From a checkpoint of a small transformer trained on Wikipedia.
Size: width 160, MLP 512 squared ReLU, 2.52M parameters.
Architecture: rotary positions, embeddings untied during training, some layers without positions.
Training: a variant of Muon for these matrices, 127M tokens.
Each number is 500 + 40 x the weight over its row's rms, rounded and kept within 0 to 999. Layers, rows and columns count from 0. Numbers have three digits each. The size before them is the row's rms in percent of the matrix's.

# layer 7 MLP up, 512x160, rms 0.127, rows 243-286, columns 0-159
106:396451528520485520597494480471496563528512494537456527559454510543542508507498564476597436546557508497555485457485446429545562531534474481513530470479426478473484464508472514504509495485498513485496492494438535466469419515524574552532496480538569565533478496500497472468505546560543534443442505430522457509457485558461491509529404482472529540516392534469593515502459425460505483527503510498513478478525562514531569444527511533506471524405472512523516499480481506499465488546539431
093:565514472441507489500482436442541396518447488482483537480492519499516605524483469515494506488536571536572592397563552534502467464479507493483489480507431543503490522501529453589496527547474556559484546522537569549466503482487473511560472435464543538498507469560503486487488473483522453471563514520515474525599553458550516518451523465466471522471549460526492468495529527468531460521526471489452526388555508523563439527508505484561454540457479500527452490453487519447460554462454519
103:513542475550517524471595488512508520533512538528533424466424573484491498461492446509494513502549560542485477568577491506465450556389520512497534520487562551511570527524501534514499532497481516455505504498517463519556453513430507521546546480516496592519525507445571509569527491507501575526478503566524444424421553512460504485418452519528465480517463455532522500484447467440498485499434519528435514492495451510479521499443496573453456507445503538445433469597510527490505538457493454
106:555537494510459547549532473569513473480495477548519565519536459556487489554481482523454424478518483517572546529536474483511464503444440561497482534468595433514469543523455425554536527466537470503612521593533552596561573499496419468492437488519495493509480426503489513454556459517535486490471500481542489495505474495515430499538557517545428484490498517500549518520475440480479398496459492465444486545532613546532492456514529487489467554493496474512472487505488470531552478524518520
109:524493492525566523455511509511525472486530471518493446486497424508531479533463551556515433531482433535487509569475478540533452512499488471545456571492475505575539625575466463486437470494570442495537555492554544500490484427495456433512459441506461465465576520508500431502520524441482480469585528501519576473521494479494538438576463479496501567473465557490485497509509469495487527458553454526532521463442510491511513530507568519515453535477399511564494546524468434535451487451428505
102:572453512550515486496499514514448486472458544561485499481546454484459553459553519540416508477546552500543457485430470498483454486468466542482517436508537483519481503548497504512489531531512522485548522609475520527501534461506520501529504467434439525529450456466463534453544518599566510521467519477559607551514458578541449517454446452532420421478522494413507503508541541529515483555515546458487488497515491515481521436454470453503440575423450516511480485475476506437534503499466412
098:487506517541519492487486524478510509521448500434512525529447499522490540509510578503461521487496443505508499522506513529565496511451506516472441484505462500529512453466537482481489481458496464456604554516560529554498562546505521559500445479492446567465414537543440502617471431465508427459473452506442497554539582516592436416494498530540521504532553475493494579527511528403548561524490510486518514456504458548457464555556489476530433511439441507482508435432477500543459499543505486
108:482508501566489502497455568551516505503430537536560434408505477507533560548506487514484521537481496527512560517485470584487451499477432511517525398501469496529511514512526497497505539462490551485574451567480544470479481474492494494497482539504511569575516532484522510474504409518532514425500459539552508537510511557468444467583509527432450551478524467487503464620488536449440498463572427503515502494601525438479542488477495512459490438513519471553432503500492504514576504486587531
103:481477495429586561485451449492486483557523474469498537503567491484545501461442472480459548521492517550508473549496481476520487502494453432550459489474462468404511542436566475558482532615527426513531560519475473497525561492408454541482468446502539487478464459523488518500468492525504481497497486469411511453462461418493496545525452517436553520483528439550548475506520471509525425473471411488503490539507530522607462465520498508542490526502530541523444536511465541472528502468466393
097:449391577526486562525529498424475458481510476567557506443498501433488509443533518559430538447441482457544501390425493522462462450485495537450469542468525508529472497470555439476547514544555494462603543580456499495484472518553507503527500497532516505489526410499506435483491426559504463441465519450464479465529451393463496466476512485574464471477510491544480457495517530476548504465526480461550497426493475475497522453469459484476498491488464471535544478557542477521508486506495527
102:533562549494526481491510505533467460502509549534446520454546527529487440465493466482506550557510427525500511533433502459462501461540516498506504550524475503497474520517513511515533517595543573495499506530424452492527439514492426504545518486470513499495494511486501410503487422455500496549576562473513394495516514513516499478566519545544591493527486496517501537525525422529517510543533475540447422555491530579426506500489514569405416542548549471481517458577497578526502555415504491
091:529534476516513534496503478450560512478515549470499523469463531426505477482511505508522509478518526492496499449550536564495486454477517499536452476498526509450503506425491573486523407543569502459512417535509502487452478490489485507516521538453461495419432568518489502480490485479555384473530459500485527540553494530524572504508499486457526515565509503489471569447461504507470448566517526521469542555448378522552483518461512449486404524511446462523487476500548470391469542429452614
096:525580456499461396521496567487458469534496431526574501518471552559504504485469458548522582486556483558479485480484563547489456431525519484512555504486490574467495443507484500513476592533483542496560498532520536501500535530515518559463518473490462547458450504572541533426544526453455514486507509506561485524486486572464483450484517447573483514500508573522456532533510499513498563550408540514487478502481451499460561546489498405423465511538489473432507500534600525501520431511521496
094:478501502521544522520522507521477505412501464574518487435514468498479512460461483420471560553438472476553526476429471469464497506479512537544531501535492500443502571509506551531456511533427493526505564466571567501588589497509475521555509522433476470502527429462462541497405443427500470544484520482547528482478529554474528495526499520603504529456452531527457596585459460490504530505550539485513516504481471466524485468434396536510506494540473484500547527548484529586520485545509481
093:538558498568547464490566467472449528476514501481521496474521495435536499500424511534598453461390458469462528505417454487442491541506525409521506470494541460471500522549492426499516438536475523491541502519520525448464513476499567491510473439510497507506473486519484460490516542460518517518492544522568444528510537535522477471481507420534505448526509482498440470549529463407486481472569581451500552545495419491492493466447535529488484562408474525482453496554455532493466452453612505
088:514556401532417487537495515486472544570490493529542506493477493552515446408409540488489444476511515519517455519501489521542525515487524482506531547507454519486524519468483532565585510477509474419469447492483481608510483450474450476478529423476491510454499495512508500461496523521468473466424498546545473421572504520517540528484441546538439581544449491481488475474470469487522461503525494520488503520561399533549434518559520487492580471480505490546528558510534441437519518464428589
100:506492518504445519469499548391455463458462515487539497565550509477532529507417486446538409451435510555516511440511512503526501512540491490514504521475497497543536469452505542464518474483506557418587536523499475517460489557498464568500553578495462546453470486488524575511467511479508520493474453551494461480479446494512448478465495532523488546471508482520544537448523513478534483553554504460529508460548470454522488425438493464522498503464508487549486420497561459573674523518426535
104:539468507495424479542492499501535449477458444557497488501507512498468520477478529449466501485495458539452441502498526538546532500452522543510537479508526497560572502539467520487469440515424547534515503499468513507565583509523573560512432517447515477407419444455456480444464508534505437619522445521492506428451433508470561517465480501429504453515585557476531542532522529443505541583536467517527507487555501538428499493503438470480481434422497470484507475477536537525499475521423501
091:536527433497506514557501428496538569535472501501456429468462497471474586511481544420533455571463524557433573463537570515508431467464498471514481502524434538477531477506557440484503493523504490498441480516477490432495451477487500572501517536465524431569516544439466499521465445486446535423553498535477523516483495486533465526430548545534455459485523507565516459555532535554558488475519454530494473532501533412572467594446552551496503515510487490446454505532491455520464499426492533
097:527499438488486497559449447523477554443539427512529506494441502458501565475488474443453466445413534621482391485533452522502495493484537569575591468518536546502552461512520493492557480504506539482469539540477494504557486474501468575497522529514493481522487480530487471561522523453491562605517532508512471490515501422504493469445461506499527439514501500563476569487544527450521470543522574520575493406526500501464449536515486488548489537488417495476557458530526459531521480559507484
119:435535540521495570536501548554460509522541530507482427431504546461464479549485503491454444474527529576476507521585474481411539500555566448488486478506524538472575557437529553523522433505470536548484505484448534504437484570587553513507523464537459443427506515461591495463508505503488458451574513535484486494474461499393422471440477471503475509514505481466510470502546501548599527507474481528555506476535476413495554518498562454533524508484463534484504495473493524532520503540461544
096:468531521549479529453471423541422566540442549522484436545511497560500553438516452558490470525534528536526469479448500512464485484466464539424487466534500542547483443509557478524571554504464461503498527543550541514500550516555574467475458529475487473569503471580474480578422481538525512440436457551508416498466497445526454520527500488505537488465533469521417511470559493480507486446523455515544531468532421450514427548458521532523549478514477537456459454512422439486552503491490480
091:520463508510461474525525570527523513442530492505472442530498534506475473508579547538418464413458558560541531518493499557475482482441510413461518495439540444450531512535493495487545442495543509538454547480504501577502519539542556479498541479513506490541487419492493504490426511542492551612568505498488579495559432506515509496491515506487529516508558492531534479486467505515536496476531530574476442554488421500482526516467474458571510510417503588561519543426447467465437481470440449
107:576479475546540515395512484577437499495554501472525478477562479412458560500568499540472464504557514507523479449435535499505456462499515540472480534466512561512514461536415492505544497456530496545495448480547476540486435535499515475516505445563551567514439486484484516421474496436452416551541509458531494594508477471483502458535519489510562530462516477553495471450539529481502441445476504509479517468520510493527434476501515415422498575476546499484517452500568502434472491479541588
101:493592419489511534463501419488462478549491522528513502453470503483574455507504469463454563484466562564458521497494493590506488467467506456447561510533511453533545528512455525496506527512466487504503480561581556527547580537520536477478519588481540540531497503534505520488451495562455498479535492532492500452489568499496459473544462487535510573509517464556484487496526529523462443564448548506459506460479507468513464462376498391544439554432548552528449525494525494532550528530484579
100:490463443479592482523505532523443459504473506486525525537432544487486555548539555466517403511457488539524521501553423470507492431504409545525558437534511472557466490560463596512546491503587477454522452489493493481514536490444517467556471487538511512527489505424466483492494493503547530568464385492565519498518470511583460503540531450495497485566458530565557498470524492444506503500499520518434540500511483464497489452513480440427500514592479513489486464468439458451493476519414491
109:434527438527568492475548479590464567487490481467543482493530560499528439505519496451539493533523492450492541515449498490482450467447557521485566500571479511496511424454480529464498549528541545575457489504459477518463521444473577478474574521472567550524483399442520474391508481513492508541547425520477500508382491525471436499529501471452486478492487555528553479511570499556532525474460529483498463487491474549503465515515539437449488524418416478509517558484474523475563480503490523
097:536563478490431450531512491518528473513560434488481474437502503502516497491595443502491497420504460444510482481485476474497539561498539492529481445476486463551464504432481540439525591491451518541469545468491545423539443462470483407543481530491425513507481486534491436466465534527488535506463455577438483506454553438502563520494449480445545549521485531536483520556461476569478474490482548451502433540567579567538519494574414506466498517508481521499460558546526463458516541538527476
097:521490465550496489494427381514439486485500462486466421477431569495398484525436539506485464538473444465525454486498510482543493493590454432513468529462463517497552490473443538526541449436491505564537530484347540446508521469535502508564496451550449468511487523477481481485497546487513467547565423580571535460546469481467480465532504503502493522508465483516454473550507470482513488532471514481481480511469444470536484474491469465508504433506440540429588537486484529475476472498497543
091:517584503536477576564506452522454553511464539515535488534458481479508531504425514510420516457519528477451552488520533522546466402470474487508521559595456450472504472519487455460448520550538483542502573511546459516483456518508544490449490463538442546450417487541535569603486484536437484553472462496534546502473507426527502533438558454548505492494519518460510492489501466541456459454467493512459500492424491476450478499556511429477529502474467561545461527547495384511476537521516471
102:493471464423475475520467485460490489511515512492514460507488538444424494545465501487498531462436482436485527436519555472533499569578511511555461486514498518481503433487495517485490473573571446482485471482444508439536461479524501536577479564422518466475523461496480458394574457429519540552550456481462460536544503431496475527529540446497514456537509508519459573496508496507594439486529465463510540467514509501498511492491441494515549472427435496448430556446593540551560555541486512
086:557511507482487556577430434541510507518540519509455486455511453557555491483527544509479555479498475527484525568521471543504465476482546490590482466460536567425545521492532414501534520537442508489480509467489549466529465459496510500488446508521494455558439533467467428505451503522489404546606520497539512491429499465474532575499512556478479395546522549496516474546520490462562525468493464528501528452415489538502480618562447488516505500508554474512501449523443534495476500462462452
102:509551476470523523505499482464442512543510488499482599470555531505463463515531531495525554505479516514461526504472508526561457535563453507513488554462541561515440455491490524460511547616432487551529557505487460513479501473442534528519444476477442554477495500469492486524483478517462533479541426437505510479479486475550459468574483449490480506479459543488462519433476465539490506491436494502561592491495482563563525612537514365567486564502475484507452540473542444474536547424554481
102:435442485461553499556467529568481508460477488577525454535518487457499473516544480491450516500428423510502484464486538553472526510464457555481538489522550526503491524445504512534597453497439567475475498476527410466454496569486478541506451540434448475506458545577453573506477485495532505527459497478525512514542559494498504469486443492471536522441484434533440531447488540564519480460556544437480546562589558410534574461494506541459511468460466497484490552480496573426514492493493510
103:499550469520502507511493414469521419499488484513457495537433597514455432477518448510463399516486570513510499464465508465567521542519588440515543468525488497559511444438454504504479500562469451547510556500470491433511445517479570484485500456488486459461508498456452517459531538590456555453414444474568418530510485472467480505451473505502429514468497497487567507451480518456465554584517497566498497472508435551488545463437486459533483526501442585509507468516511497451505484518502504
101:538475528573459453497535526558514543544441477525433524533501501470490462492466486488436523487458448484528464470494494514535489453545461509568564544531525539576481519440483540544530494519535509478511554434479557437470554513563474549490465516494485493441488522528453486553483449505563443541627498480553495504526522489478505460468592452501524507458560455507514456469458512435524435525516491537435480470590548544499475490408523475526523519556567506457467479468465570436477487439455546
085:459529470531424471512590490500537521457550523491516475585467494524462557491529568456515467442450532503491510547475492533487470525562437470476504470484552410483540477491508465503588403447478569470495514567486511479564497459518518499564466491475541547577538428461507567570418564558543485483517563444434584489555499522476461470509485484461536506521523492490539503466544471556434528510457523504553488464558522466470481538483444486457494552509542537478524505565494515525439521511516489
088:533516489479524506484510478543506488532492563446515445481448512551487558552463507540538495519449492432464533478481434476449541523441544463431520468538454531425557539491552461527508542460464506457544519505492510439487570468517498459519525506437467474417539500479528415470452500479523592508469553438546482567548539524552464439522469519434504478564466475477561499487423555515474490588518468545575555567440444527498531463511539497484442485477546502517524535520533551458446562494542495
096:537453501506413496495500568445504484504437495434529488467417466523491502390458529491452484558530454425469461501460524501541506489522571523520536610486518499457490500461483517582498523450513495502511581461490442542515465549557451497478484505528503470488476516508512491501508511551510461555525450566460514523504563577558451569506469485449556525519498510460544520588498536466485471494563427561497436497455494543452527478520446475526505503420496581506541475468444568505472456451469478
093:496509491508599529553478466514576575543496499526493450489525414500507598449482546445529537530476547544481468516470478513562561500519524514487471544439485479483508557467507481466509487525556556530534579451555542489475525510582465555581486499489432491470457457504466386472532478428518432512543488425488482554450497459531568514506536462471531514470497458468542457511521511514509539466525555547533526500538539530542539501433503522428477544480451489537444516481568468499505521447534432
092:546456579447506411476520494450458498546460581439496507548529530498553550459505511496486402469529539544519511579493480501501508515514502491474510452510507530494474495479511555499525378424539451534413561516466507544465454532480483503486501495526441452514523451504466455551450543527478429516490481514472539544476514565510504473482501483468553448471464527550472409470509499505503492508483425482480510491486525490504549489502476445533547474499492615537531621423427474496470457475439518
096:563415452490494480540495455481513515575510535546528571441515512490500446442491447519518551499492533563481546510469457488510538540465472463503492527509512546539463434540523521516547423475484481546509531519502519513575465527484556504470526555490455416531474489434533493520504553522454490472422481534478494501431465514506532486512570488460479454505442479441531530457559417514461485516497487433410539485546436507551503552548502490476486502542435480625549433439414462484502493493442467
101:494524491538581565522522473494462433477550488513513533500471469557505474551419487539447440577407452452488544554576519458465539421507489538570479504520512454523591491505514498439521434505532529430521520465464480504549516540405513526559459486481471504516440488535531493508417482601528491484503488487481472485510464529478446438497473501504565439507477413515472460439467517492470493539519483505520440507434502469450524391541501521433514526488495521508499510523458539532487465492506424
109:504539513467513509546459496508466516518483501537469452448523503568481492483493519560508485501522514546504559492502527492555535568486509504529518503471478480510404529542561498492463487591518493383523506449513529516565517481540451549414493411422481539480468542543513487476489525570492489470534573504542488522417455523492437530460520600438496458485504514526505505518519489426432449588561475529430486506521527543587494569523572465497435545527512473557519577457528480475468530505507523
# layer 7 MLP down (transposed), 512x160, rms 0.0712, rows 243-286, columns 0-159
106:480514508572417608541440517562462548493522505552551563523501453500535462441519537524486535473473483578481538473449554532521475465428496524489488491579507530490488532549552426465487514483528472456489460502507549530516537497469502484487521504434546579529485510551476572485399504571475532511469468508477414505492504483553517579484480454511475508493511498449466455564536599494545455558486528525518580465497487522515487495472555602557499532466456450509537460539475538557497510467497517
095:515474506492492509495449536522503483521478482472432633532514489507554568520479530501540517508598556531462501515500459529456508459449534541467500490554475543488438491498611506511506472491438466482416538540488553518554492477492510464510478490528440500499379504532598528485473500497464507526577488564533575465465472465466512501501468498495456552487531466530527506523457433492528534441522559509392482445441489521448560473481542552487498541469472429459477495557504498535557536568477500
111:491479557584463420480450494507526502533454467523584534473502547507518496452540511520515548503553501487492430478434476487532572473473541506534492475433448510435510535491426545464505513527484556513492467480534501585515498471425423509520497542522528576514516507501479512518556462503518492508466480472546477465449515567505517545430545425581542486470508518393458493530451506431496518480463525526573484455517433510411521486472501485484464529526500453458531544556510530584499551543603512
111:508506482447506518460541555540468481482510498484505536496535532506531547567516503425475522488489553473537394535559531500461540515470611465519540509513512493459434470502514507490449469482579438566504495482513462387478552464563509490458467571505553480554521515518530529450537472516496499490461528503512541511500512490495564515468518651553479450468566546517511480442378480467500454429462536531512488431498515500542441512480527490532531482449513499512463479470475424444447527519470509
096:525586560433467446470536506475491553543488521552490490543477521505450537481525473504467424531548501501443490505420544513466510506509536546485414557587482520532477480528523574481506533523499472488504496436514506574478444596532449461483487484528466473569571424553468496435490460512511505548472551498579486434445479467462534556514468490478467458496497461555601480552535472491499529447541542459451494476503459432535479476531426514469521526523496463499493429479524518569546522459439481
112:467511522493485474519503532403479554484504524481444511512448465519538514499549543509520539614501450455469458450472487518497445447505514469464475517540484508508500499466512541513438527503495562580473473509506471546494516467477528452473445467512537572522446537567488461478478570439477511513499475456477581489602464505457479518433542339436458470449470464487523495465526545550477549490533497562543550516464503458534476508485537469435511501539524492547464458506569479615477505471506503
096:553484390498496520607461527551556580469547515498483558574513477413483559546514514462495438428504542553525566442523574491494506486526491505491482500469507474430524472488478557503507511500512527549493545491443571564516507544477567527525411555528555488545560555474473546493481523523434525535487506510525507570490512550481571482524491505499491518502548506501510486475513519528485560491488573493522574528525482555565507524520509447462476424524526413469453501491467521515585517427521519
098:502495538509546501455467395479525422478520481493477500495545505508481437500502494473495517452450443473483502512489520488572510476487525461487545520410571489497431431455541508504461487447521546462508463481462470504427594540515489526464520473468509480504442506513513554483544564508442447544449531484495503546465534503495534564603452521535414436480520519543538545526497446432565507530493576502393492546461506504513569477438475552537557555507459540520467509534524484440474434516446499
094:542549494490461565576464562479478507505507508494527470539476449524486564508508443451508522471466439456418499576545474512571529468578499475525479575541512502496441482521439466503488482473440525496459480457472547523470482467466473542489501539567428525504533467465441546486494504390517496489489492535506429491465512434558454501493559459499446443517464495403450442539475467508530561513513479427513472414500372491479527456580509504506530524477548502480466517491559540499446507511481506
091:439560468503516439533519503484526499533493441526463464503506423494453529552509473503550498541488545500478574596541548474480533566491450525542578488442555474429509423506480480544546522520457453609496553455540471488460522545504532478534453425453481526461505466489566447494456549478522498551501540516459423533482517515532476488548507547537519488451583525512507497439530519621535519524475533541460463473513486523502409468482470486540437537510519505479421461537513492509474539450449490
102:423466481442445509511535565533534537510508530478408500512534452486479452459480403546478555491501513500516488504515480528495557472449550490506528463467494495553494490515492461485506443431489478524501529464450570545481478483453535503486441508474535485563525430540465530506518555496459449569573431487518495511559453470526561482487482544435517497493547550565480528471432500599503499558410481441444522514461462497499504424403488481469523464524475484507570501457511572441412552499495525
095:468500452481552418515490483491520488466535566602392474533442521499585517476493501535461487556511553479495485494557581504494503503534470490436460465478432500502483571497461465507481587525491533535482505522463574537512499510502446525539555528471527554494473480380531534452486477523451542545543492485503484509376475486539501466474449530469472482502495548470404520495570595493504491494479485503503537471470431502511495477495516569471505510481469444487518518459549502570561473507540579
102:578475466542461569496469490518543517519535478517486482509514450472485471449571549398512483537461457517544497509530496554466501544515501416453462497533419529607493456482444549457503517552464509487488524440499479523572421472484459551448530535513558476524512487475502603441604453579477602485504523509490522468464466471536521534517509586489539473525541424538558503506512504491485560464502495534533474511441523468525454541468504475497487418496561509476520484516491514480543567518511459
086:554520523427508519508568501426499447491492501551503478503487541449564444521510516510412498461528494497468520463491518484546539549515581542451451409459504451402469563513509479562561526527485496573493416459432495500541516453484496506514447530551526487528517524456563467583462453521525463486581542491559521607465559470489526510558484529511460485509539555443509466436456509492520501506458463516486534485494539553423598468494484465458454489466510551480476541506517537514515496521498451
101:530556464503441530482497520497396429526510522438503460526484504537454463431477430532546548504468489480511527456514479508465506539458506524466540465464473521436480472436499467491497481517495492531506516513546531484488539501545546524538476526462477525503488580537516484525546549488433486534487492514494429440489501510471434481460529619534545436542558428482510571480467526467547530517433541522458472509587515447576535502479596493501491491483462502576561473555534451513423559480599463
091:499520530498549529479474471445507417444443464468541479507442564450449437498520586459468548435516476527466505523472475453445532517489525392469445471506484497521455473515526475515411491485496541521469496533512599492457485549499504486545500516529515498517484535470463499475519471555547535511508502506488557528522518513520495482449529593496580487489521505584467538506503542522460467495491528539462471541531524429519574418495414535472482540568408434574491534403514509446506489564478528
091:512525473439450562458532551449567477412448422500535538456502534503452590501558473417468552523481555537507511507484552452509421491451539451551482467508499513556489495437508461491444521524508491549468405464443509488508550545521482507585507435501506481524531456469513504487505505523485520553490462494598549565457512467478515528453460512493464551547517494588524509480522487533474533457500563507525531505467503533534474548572527473498544411483517522510559466516445463502578464567475467
103:506503539559496438521498507518465498550519495572497490438450535485493476528508519474477539538533500530515538501437482537544501487511509539488544589528503563478500506436475476479465425535490473480519517491434532465507475558529451543458537546457522550589428448520489511511516561510435541519610503490478521462492518450518517493419443474503505534519491488500402440499465392444489544557461523547515584446427457433506551532537514601467490486435444511472488473515475494553560469527475503
093:510528474486505468443515434400550514505489524486530546505500550496499531555514561549516436449436445476478453471550475505503512445554507444486479525480491570571456559493532463553512503492439564514564469500462460456450545494495589475462517548564551551493462483508515497511544516543533545530524550479537550506513499518500546484423497580529523476528527532479518495452498474468434465506488578422437487429567469553407560532516526455467440544527488492468500585527510489471547502557518471
114:519501545552462489515510487562462440517412500504455482466516493574496582452459474476444449537475511528493499515519438526558506479531539584509551545519515567476542478537464469546492500414492524406493445514500460494546475492512542531482542577490446529462527534504572476526499475533544499498489473541436493501481479542452469500496519371523529470508408473506446501506568510466602538514562484521518511499443462499444435540532498562441532490465531472461525513546459520538445443553551490
105:581520644455451508496429510452535568460506457517535475477471519515448521496491559503547545447478430518510542547530467546444478587497504472477472533442569467398554484482542459525490504485533504500469463514451562502547482504523505520479601540488540466506504484526500489462497412471528475555489518498490491497537523454471531534494542453509437498484503471432419435510510494545514481595470463538573494502482516451598534469525514493524481511448456452475496509473442548518456523507449518
102:513475466452493504526457531539559514430564530493520538538399526472498509565506538510517535478522464511587527518542538504512507524479528452537493469466534473509519569464495452447485501524480553439488495486525527475461488502479552491495526526434549488411525569455457512403566481519531520467513467514431501594539503545426570486484460483484535442577510436481474491517604471548541569522493579525495488466534506479536532449468439498563490497496456458527523498484518538513443526532536392
100:451461504463529511415513478563497437497496500569428506499426500593482577494464537500479500481491520497501485526516423543433474537484519536460476486528543523467498512527489509480513523548509467472499502504532562517555511488454521494465427511568526509561496513530527568457546473487464442441559476513391520475520497576549463567499527460549435456504486440535519471415534523518564576490453482550482558482525381525454482469516478482517459524481529429510489505537461557568524519464450535
105:504504513524531537544422448441472492499519461504521429547508478497549572525472450425471538496432548470508523483489475443478535529421535570448443592488467536555520540524487477467486422510510539426478472596512506523530497564427488525494488526504530493514491488460518491514510480553502445484493472446509467426450469507524527527496508512454465516563505503421445506494529507478529567546572507503509495563487431487496555546590510538513519539486474574521444524535523428493490374478470462
100:511456527497490526548487494484484477529479498501426486500481517503481455536439521459522521474511516483500412477417519418544514547472524509542515457454489580509474511496481511513492513556511542523501473433535476482504538447574521489413576473555483548563495518493602510478510474569477521592458475465514580489511489490468561484377453584504541474501449595509446526418448555445450520514458453520459481559493497526494488505515496519495520469515457490553466540445455450450454435472481502
104:576483550538567501482442508438515563444486515484552474545540427496524511524528463521506485495550535557567496509544516517457503465538526461483494499457522533519444490442484582497507434447509441556435504495446473583518485515462512480472451510481485507497438476490380578576446452464467467489481515527509472524518537525463473599524504558549478490504503518487456512481548571508467451455502473447553543511490515555532527502537492528557538469522522586538460443498497510421412481458447533
105:547493512527418508495403510501440501486543521541422532528405479561468511508476516517535492551493464450488521550501443485523533520492503527592519493499458501504496544582495594488529509565519511531502551503473418569423564430477533550593440484467540458468476534416538522460425482521498510505482501486540477530427540550550476486476540418488514503498545510449447490546500487507493489476522476545499444456542552562473521410503499539490509438478475473490544530534544524530547544480536496
106:533425469561489500513476447510462515490498522497436469460532455488456452401468507503519532484515505462545443483463483481558409567576471482473542506490513514480506482459565473462519541495465495529517482561488415466511459463444534529536562535522465535564461513519443517455518560454470470466523535516439558463534586431529420495507467450466483476534488474501425432525587552455504504509477536471465531462452457444533435508451483510534505426559506481546495545453421457506493552519515513
104:526531553483449440463503490502477487471477507508450550508468482492507552488497508530451497461483417503514478435503483499508507454531518541500556560587488457536515507503516523517494467497552489411429432489488522466574472522498571489556537561482534526480504483455524538455517512547456477493497536534475464464447457498480520542486524468513532457451525535461538496527495489471494481424519504470501512486510378429427483422592452428491548399503494563461535617508475493485456485423463416
096:422443485469505512427554527493522509476468468511485465494484535435516472484544597481495537482504497553570458500507528490493438567537512463552525524444449529509470525502534492523493470477507500482524536523541565437481568491460530492541538518453540527499536527501514484515558554532490621450522427509481516583468458491497520472492403542463590477544543457549532508555510497468499454492539542468526443455536499547488448500451541515480510419508498448440509455422533470421445443552433518
109:454505472496508475593487477434485554483536566403441453564539524500534477430477445553496519458463498456502485484628482492516505455461474453577508485494580497498453479541519497500565469541506521480507533474501509488451519485595470531470493491482538464513465470428503530519545558478468489551498463469484515508500565470511485479501478456528454489468506501460488564519545472537480494484434544548423417563534601484546466527447500495524555525477462564507436501487455500563551468429533539
095:412504530473507509440541578509448427516485517498452471480478561418476527549551486507518456529441485503496451580403501443498443478551479507468463555593449510500528499497489549534456497409492477520478479505513475486470508480454519484512545477466550384536499497469524547505506485552494534521491462523402486514515552454533549492476433568407494513455497539527482517451495514463482444513504517435513497581580449504473528447498504505427495418521521447519509430453493482499519489506492538
101:518468553506502510462445482558544514497501524431471444528489466497537506472503451534488452441439561516493528460453471559494406499449472497498578532485512545530419473493475508449483529471612587476530488565523531464473369492445450485468561523470551482488469483557442480469490494550526444502433458553475485471497507486525547481523479513475504504422528460557498523500549492548474535542512592491493527546461414470528524504496542516506474497570471486457555483525530473499425442454477547
104:484441504414601452488480493559419498507522545522501517538447534524476416552477514434494566554523496443497478433522570548487527523510469547563531444487583506494490464476528567564474527557484543467535550478549581487456474477500527573540484589493502461469516490503490515504536583524508492497476524533482502500428493505492516505513520601512491457485418578568557531421456476582467506468556508517464561487524515482482470491542479493493502480533562521521491505521486483460580515495498501
105:479509485532501532544457498465510488501552466505481507402534514474568513485491528523451475513550472488422585498542481415544463485541529436472504517547460496553516439476483599462457511526516574511484516531519482457534459486463448503482472488468483524472540483494419510537533519491510514497515526544526544587548524610464471488579488466535521494496400480440485436497515456490502461477508475476480482497500513411447524435583484535562510590524530468488471591471487512514500590522432494
104:537407494567396494520442495471487494510469500599470537467505532493484542543550518500462467490528527484466487505529500508521530527438531465443526504476499504449509518427598545506523450508435461449475496430455454453512514482494508499537519514571489545539517457456544469449486607474456480521487489527500549480499433567556525451533532438468466473491505449514556493485472490482528453498545455517461470457530649529520507543461488494476471461513501439479491505476509480427574460433539441
088:551426498482544507464530558455531551475513455466437475501506456535459427415602516534456490492524456554501473500491542492469492497443492512468556535505553495546515514459505509452504528547444513445488529447455411467458555555470512512454507510460470450532556511519573451486493536523525521553513449475531494538530493420471525549487524516557474547513529498458492502419445500466516478521497445541504616522467420485465496521480474476470500489480439527495537436553541382519491518547491418
088:463421473539494457551427522433469491498479479523454508461470597420490457489501483451467481477510473508546565509536515587571483531497474601543449471485490545544464512522491525520478481549508546450459550467519496479526485572493459552492412531454544488569512528488543568442550492490499476490448529525494476427516484564479551566529493552578456498453498507526388472500483503500566509472497483460483513485509498433518472498560525530525454404538465484441481471559511517522451472544532512
089:472520518474519563444513386479471537523431489496538502435512455487400482518487443508498567473498525529491400474493513455486450596474471486502520538489535515499450500542542494499525500511469553554521476533495458432469495510506490488476474500523495465477529506471454409498519556489546491456419434499512446488537466495484591543461498547503510491489457491501507530481521513540507581495501442464474474477538509497602554513519557414512443491507558433444594495539445533527444520401509521
109:568539494506439551527476475524543525474538462460451474548519573458532506469476462561524496528467491528459582496459521510528458531477463428495518493482532558501517519482461509611415434485535445496480534491562456516549439525553476451509486557483498508545463478482469482455545594571479474482548488548509536512538548453454515505535498394548541476426565496474469485565554546494556499464496474524559465487476485564465533544478438419470518507566502492506526542500493532450420494477531510
091:433532470487555581500535570524511534520605536547485441543532520510499522536448475365504517446497523426534518498545556563481495454428484539563461505568432519462527450488493532463527494473506464415585509470484562493551484560426493529493571500454504454565440521481444477423498462535495475439510556484486523460466507529525502516507480544473520492537509452515477484531494514502430518543516496436492454508447499442496423445515531485481485581483532513478541455475493483492457478493499501
100:491581578494507452451550577499472454465495520513549591520493505501520501534510517503514439494523471503465593541488570518453495406517526580515454501499564559550571451575479475537475517547510490468451516494447605500458505509521502468498489498499503497550435563518463486523465519515475539566535503437500468473462470481467517507516511639446521506514478459520463505504477481493523524473534510572515503502490602507568571545525478558476569469494447501493494513551487542524493554525430511
096:516481562572567547487421514511568516517510469437502456513467497412491530483537484471472510530491565537475519509542498510474453494438510485540562446380510446462498467527509547530539552456525585565522549505550492530537523524495457507462472479477477518459479530472503490501449448555466582532576471490499512500473531502474525510424467527397515512479530560498531449505518532559484453501542457493526513532479562457469582517446517503573472477525487501514502531546540476439385469546561517
119:455504460552484535553552443477488558475564496416466530523469476493495488424499496486527529588525510565487433512464461477498507458561529530457479456523429484500504489546499485480432542459509469603483500521488546512472507510484575513623469485519461430469477494510493486447565532526507527463523453447426512552463522535498479481454492433554512469528514513457553515504466464490487470423510521516506511479566607472466485503579574452576558491514529464549422487458530516452473502484482464